{"rope_base": 10000.0, "init": "normal", "init_std_o": 0.00544, "lr_mult_up": 1.21, "schedule": "wsd", "final_lr_fraction": 0.1}
Each number is 128 + 24 x the weight over the matrix's rms, rounded and kept within 0 to 255. Layers, rows and columns count from 0.

# layer 2 MLP gate, 320x128, rms 0.15, rows 159-167, columns 0-127
[[196 118 139  95 144 157 153 109 148 139 133 107 154 120 141 115 107 117  85  91 131 141 112 129 126 111 152 171 164 121 162 113  96 120 121 119 117 170 189 140 104 130  98 164 101 162 113 134 118 175  98 128 150 147  91 124 142 138 177  87 100  85 129 168 118  95 107 139 172 127 103 101  81 127 165  67 119 132 155 162 138 176  76 151 128 124 101  96 140 128 144 101 143 159 139 179 117 110 181 115 102 135 129 154 143 131 139  97 141 138 127 125 124 151 142 159 142 119 147 166 121 137 165 147 136 157 136  93]
 [131 132 124 121 127 130 128 133 126 128 130 121 124 127 124 125 134 139 127 128 126 124 127 125 126 126 123 135 130 124 137 128 129 125 124 120 127 125 130 130 128 123 126 128 123 123 119 134 131 129 132 132 125 133 126 135 133 120 130 122 131 130 132 135 134 131 126 124 132 128 123 126 128 124 128 135 124 129 121 129 128 121 133 131 130 130 129 132 125 123 128 132 132 134 140 137 126 127 129 130 134 129 130 125 132 125 133 126 128 127 131 116 124 117 128 126 124 130 132 122 121 128 129 126 132 130 135 132]
 [128 132 127 138 135 125 126 130 127 126 133 129 130 119 129 120 128 129 128 129 136 127 130 122 131 128 126 138 119 116 137 126 124 131 136 127 125 125 123 130 141 128 142 128 130 121 119 116 132 140 124 125 118 127 133 127 134 127 123 132 117 129 124 128 122 139 120 128 128 131 134 124 131 136 124 122 135 132 137 132 131 124 124 132 130 131 126 122 130 133 122 132 132 126 122 118 134 128 132 132 133 130 140 127 122 118 135 134 132 126 132 125 135 124 131 131 137 124 128 129 120 121 125 146 136 124 132 132]
 [134 125 133 120 126 135 128 134 138 117 119 134 119 134 125 126 136 126 114 133 128 131 123 126 120 127 138 137 136 123 122 133 138 132 118 130 119 126 132 137 127 125 119 131 125 126 126 137 123 133 124 122 134 133 133 131 128 132 128 129 125 119 142 145 128 127 119 139 124 125 120 134 133 127 128 119 136 123 127 126 131 130 122 125 123 134 121 129 123 133 129 128 128 130 124 129 128 126 133 134 126 124 128 131 129 131 125 139 126 123 134 139 123 120 125 126 120 120 128 128 130 130 128 128 128 127 126 132]
 [131 130 128 133 140 130 130 124 127 131 131 134 132 135 126 126 132 134 125 121 126 131 129 120 140 122 124 129 126 134 128 127 119 132 126 127 124 128 127 125 132 130 130 126 124 128 133 123 131 126 141 124 123 125 127 125 130 129 129 131 125 140 124 120 132 117 127 130 124 121 125 134 133 130 131 131 124 143 127 129 124 123 131 126 130 131 126 125 126 131 119 127 135 130 128 124 130 130 130 127 129 126 124 126 130 132 133 128 128 132 127 124 132 133 125 126 134 133 123 125 126 128 120 128 134 135 129 120]
 [104 100 168 146 105 163 163 133 157 165  77 168 166 114 146 186 117 102  90  91 161 128 147 100 133 115 127 106 203 115 111  82  31 126  84  97  96 122 164 120 119 162 168  80 107 154  93  85 120 126 166 173 143  89 114 163 143 138 212  75 171  83 117 102 155 143 173 141 103 171  87 132 182  81 104 131 138 131 145 105 134  77 162 156  94 129 136 126 111 115 106 137 122 104 119 111  91 124 107  99 129  89 110 119 137 128  82 116 193 140 112 111 130 167 134 154  93  93 167 167 102 177 157 176 119 135 194 119]
 [152 119 146 178  74 148 101 171 153 140 119 216 135 141 131 127  98 141  97  89 111 133 122 148 168 111 127 114 141 114 124 116 100 159 121 116 121 134 110 135 119 110 138 161 169 159 163 107 143 179 156 144 139 144 115 130 111 105 106 144 134  72  86 134 130 103 111 109 159 163 107 152 140 159 115  66 170 151 161 112 168 142 160 156 126  94 167 127 146 133 148 138 146 145 166 104 131 113 131 134  63 126  61 167 107 158 133 127 161 103 123 132  92 135 115 176 120 138 125 121  92 113 115  76 133 140 144 129]
 [131 131 131 114 161 129 116 140 113 139 115 101 125 142 127 115 134 134 125 159 139 136 136  85 134 131 113 135 102 111  94 168 133 100 147 106 121 181 148 115 155 115 142 150  85 101 156 192 104 106 113 111 106 113 149  99 118 108 132  68 174 131 153  90 132 110 185 115 154 138 214 120 110 124 125 151  70  97 110 125  83 130 126 159 160 135 125 109 138 142 143 115 147 129 124 157 132  82 168 116 107 131 147 113 131 104 128 107 153 134 136 129 140 156 141 115 161 111 121 132 176 127 121 135  96 125 141 116]
 [ 94 155  83 144 123 153 102 145 162 126  77 125  73  55 115  88 140  98  69 145 179  86 170 133  93 127 117 122 126 158 120 158 131 135 106 110 115 113 163 149 143 140 202 149 149 140  76 156  83 110 101 152 125 110 117 134  84 121  46 161 103 120 113 103 105  81 188 101 136 119 170  65 141 173 138 157  70 176 132 128  81 110 138  89 133 121 119 170  55 146 135 126 134  71  93 147 159 113 143 138 126 128  83 158 101 145 110 181 159 109 119 165 128 160 136 133  72 100 147 169 140 106 138  98 111 101 117 139]]
# layer 2 MLP up, 320x128, rms 0.134, rows 159-166, columns 0-127
[[112 137 123 131 123 147 140 116  98 124 150 149  97 111 133 162 157 113 176 104 116 126 119 145 102 138 145 114 110  93 108 140 114 120 147 128 155  91  73 134 134 134 140 116 136 143 134 130 146 133 192 127 126 116 168 180 100 136  85 182 118 160  97 131 150 175 159 175  99 130 118 106 146 149  86 153 153 143 110  88 183  53 171 143 137 110 120 163  93 133 125 144 142 100 136  93 135 137  84 134 136 110 106 127 117 128 129 155 110  91 114 119 139 115 123  82 138 142 121  97 122 113 118 120 129  98 150 183]
 [125 119 131 126 131 129 132 133 122 129 124 134 128 128 130 134 134 123 131 130 138 124 131 130 128 132 131 129 131 123 131 135 122 125 126 131 121 127 141 129 127 134 129 124 127 139 124 127 129 127 125 135 131 128 129 121 132 126 131 122 124 137 128 127 131 126 128 135 138 123 120 132 124 132 128 133 122 124 133 126 124 132 125 130 128 126 130 125 129 120 128 123 133 127 127 138 127 129 144 120 133 130 127 132 134 135 127 125 139 132 131 123 122 131 137 127 125 128 117 127 125 121 129 119 125 124 130 123]
 [123 126 127 123 134 127 117 122 129 132 131 130 140 131 130 128 126 128 130 132 126 121 125 126 119 130 127 130 133 123 120 130 135 127 140 122 115 129 131 130 134 123 125 131 127 124 118 132 136 129 121 124 131 122 135 126 120 122 128 116 138 131 115 121 131 134 132 139 132 126 124 124 136 133 137 133 125 119 127 123 133 129 125 138 134 122 131 125 141 121 137 127 145 127 120 132 121 129 133 130 133 133 141 119 123 120 125 129 128 129 125 118 126 132 134 120 140 118 121 130 133 121 127 124 122 118 129 132]
 [129 127 129 127 114 127 120 121 133 132 128 124 133 132 134 126 121 134 129 129 140 126 133 127 123 125 134 122 134 139 122 119 132 139 122 132 137 126 131 126 119 137 112 136 136 141 130 134 130 138 131 132 134 125 132 124 127 130 124 126 140 125 123 137 136 118 121 131 120 131 129 126 124 132 137 128 142 137 125 122 131 127 123 127 127 130 132 125 128 128 119 129 118 108 132 117 124 124 126 125 124 127 129 130 135 133 133 136 124 121 132 144 117 133 136 144 131 136 116 129 134 130 133 121 125 138 134 124]
 [119 126 120 122 124 129 132 131 137 133 127 130 131 133 131 123 129 127 128 137 133 134 127 129 121 123 126 132 123 134 113 119 136 135 131 134 132 122 129 129 126 118 132 136 132 125 132 126 125 125 134 128 122 126 126 125 133 131 125 127 118 118 128 138 133 129 127 132 134 137 119 130 125 136 130 134 123 132 128 122 118 128 128 128 131 129 126 125 124 129 130 126 132 125 131 126 125 135 121 121 133 126 127 130 121 129 136 129 137 124 126 129 125 122 135 127 130 130 136 121 126 127 129 137 125 129 127 124]
 [166 132 151 123 129 127 145  97 130  99 135 169 170  91 193 126 115 169 110 112  45 126 133 165 190 137  61 122 127 154 134 134 141 114 110 162 158 126 135  87 147 139 116 115 133 110 132 133 162 128 150 170 161 132 157 157 125 121  56 147 110 121  23  80  90 121 125  93  83 151  44 135 155 154 148 110 164 173 118 115 166 103 175 135 132 114 103 155 105 111 117 149 203 143  73  96 132 113 101  51 137 136  72 117 123 135  90 152 153 154 136 142  89 209 140 115 138  97 170  92 121 138 130 122 141 106 113 133]
 [154  55 158 142 120  99 148 112 153 108 143 143 129 113 147 119 104 102 125 115  59 171 114 132 185 152  94 160 139 107 123 170  99  85 141 120 121  87 138 120 136 142 144  62 136 102 134 113 161 118 132 123 110 113 136 129 133 120  94 147  73 116 117  58 136 154 111 115  67 154  97  94 184 158 106 131 130 159 106 125 156 108 135 168 152 119  89 113 123 127  81  89 163 122 102 136 158 135 108  93 126 140 126 145 158 154  90 147 147 130 116 131 148 159 170 129 126 157 146 144  94 169 163 126 167 115 115  96]
 [136 161 103 140 176 123 126 133 113 138 149 138  88 152 149 169 125 116  93 169  67 115 149 125 121 146  96 116 144  73 137 167 126  72 162 113 144 158 106 123  84  91 168 149 113 114 112 130 108 101 141  96 116 137  90  72 140 110 162 126 167 133  94 150 185 148 130 121 152 127 132 130  97  93 156 143 159 120 164 116 135  79 103 154 131  95 119  82 157  95 150 143 121 148 146 157 123 137 157 112 113 129 117 109 172 144 126 112 157 165 105 111 115 104 147 129 153 122 120 115 139 117 113 139 101 155 104 128]]
# layer 2 MLP down (transposed), 320x128, rms 0.114, rows 159-166, columns 0-127
[[ 94 141 163 157 151 180  86 146  90  88 136  87 135 106  78 159 155 105 168 130 140 157 121 121  86 105 127 105 120 104  89 145 182 159 126 153 120 160  88 163  98 155 184 103 137 115 114 177 133  99 156 120 108 125 101 134 118  90 119 117 140 153 109  84 151 124 141 142  81 140 101  62 189 126  18 135  95 110 144  93 123 111 187 141 122 153 147 149  90  99  72 177 132 119  98 112 144 114 129 127 150  59 127 130 125 149 134 112 150 103 106 164 184 106 132 111 100 145 129  67 130 130 152 132 122  99 176 141]
 [127 132 127 129 128 136 131 131 128 122 119 124 135 130 128 124 134 125 126 128 136 133 134 127 129 127 134 126 129 137 135 132 132 134 118 130 124 134 129 128 127 130 132 130 136 131 129 128 122 123 129 131 128 123 133 124 129 113 124 128 127 133 128 128 118 134 127 130 128 126 116 126 119 130 128 122 128 122 128 126 130 131 136 127 126 142 127 126 131 122 128 130 126 129 123 128 131 124 131 131 121 138 134 126 127 128 132 124 137 126 131 123 122 135 130 126 131 133 124 126 130 133 133 131 130 130 130 123]
 [131 117 134 132 132 132 131 131 130 133 142 123 127 132 129 132 128 134 120 133 124 128 127 128 117 135 109 125 131 123 125 129 134 124 131 131 138 124 123 132 130 129 128 127 133 128 132 126 136 126 129 122 132 124 131 122 129 123 125 131 124 132 131 126 123 125 131 125 126 121 128 126 128 120 131 126 127 134 140 128 128 129 133 122 137 122 136 122 117 124 136 136 133 135 131 127 130 129 129 130 128 123 137 129 128 123 119 120 119 135 139 133 132 125 130 127 133 128 124 134 118 124 130 133 124 113 126 135]
 [116 131 125 131 125 123 126 135 130 123 137 128 138 125 137 132 120 132 134 129 118 120 131 132 132 133 117 124 126 133 126 121 129 129 125 120 133 123 133 129 124 134 133 129 142 125 130 140 131 122 129 132 128 125 124 121 129 127 117 122 117 139 134 120 129 126 133 132 130 123 132 128 124 133 127 134 130 118 130 124 134 138 129 130 127 124 133 134 129 123 130 127 137 124 120 129 130 137 132 128 133 128 131 131 141 128 134 130 125 118 130 125 128 118 132 131 127 121 120 120 123 138 127 126 128 134 129 129]
 [126 134 132 124 127 131 128 128 123 130 131 130 129 123 134 112 133 129 127 126 125 125 133 123 130 127 123 129 127 134 130 119 126 138 123 132 124 127 131 129 129 119 126 119 128 126 126 134 122 128 127 130 126 127 131 129 126 129 130 126 125 141 129 135 133 122 127 125 123 126 119 128 123 128 133 131 127 122 133 126 123 126 132 126 122 132 125 128 125 124 125 129 125 114 132 126 130 127 127 123 132 125 127 129 128 133 131 126 133 120 131 128 128 128 120 132 133 137 129 129 122 130 121 128 134 139 134 129]
 [159 164 129 116 141  71 144  76 134 120 177  99  81 106  90 107 114 143 135 190  95 152 145 184 167 157 132 116  61 151 154 162 137  87 123 127 152 164 157 152 140 164  52 151 105 124 159 188 172 101 143  98 104 137 150 127 134 102  76 123 136 155 120  87 122 148  60 147 108 110  90 111 138 180 182 115 105 157 113 125 127 123 111  87 123 132 113 116  83 126  78  97 200 156 153 114 177 117 155 124  97 164 124 134 148  96  91  81  77 132 115 139 110 157 111 114 166 126 139 121 124  81 142  98  92 158  47  97]
 [129 198 102 141 154 141 146 118 103 157 140 138 146  62 172  97 105 113 135 158 134 169 138 151 113 135 151 110 114 169 159  97 127 119  81 132 143 184 137 134 139 150 123 143 152  70 122 170 112 105 203 129 153 140 146 112 153 126 145 103 114 146 125 152 136 121 143 103 139 147  81 135 139 126 206 160  91 115 129 123 122 126 127  94 122 112 177 127  63 175 158 164 154 144 112  98 120 139 119  94 101 116 159 141 126  94 127 129 133 100 116 118 122 159 103 125 101  90 136 104 116 128 121 100 114 136  96 109]
 [124 126 134 177 171 102  92 132 145 140 127 133 100 114 140 121 108 101 155 141 126 117 130 131 114 142 141 155 143 127 150 138 150  98 134 129 133 138 147 152 110 114 206 114 134 117 109 110 134 120 118 161 168 176 119 102 127 143 134 131 150 109 140 166 145 142 117 103 140 153 146 123 159 113 155 157 147 161 134 106 135 121  89 125 151  82 152 151 128 127 132 121 159 134 115 134 156 144 132 117 141 192 188 110 155 179 119  92 132 128 140  87 138 159  87  86 164  85 147 131 136 130 145 152 117 136 176 158]]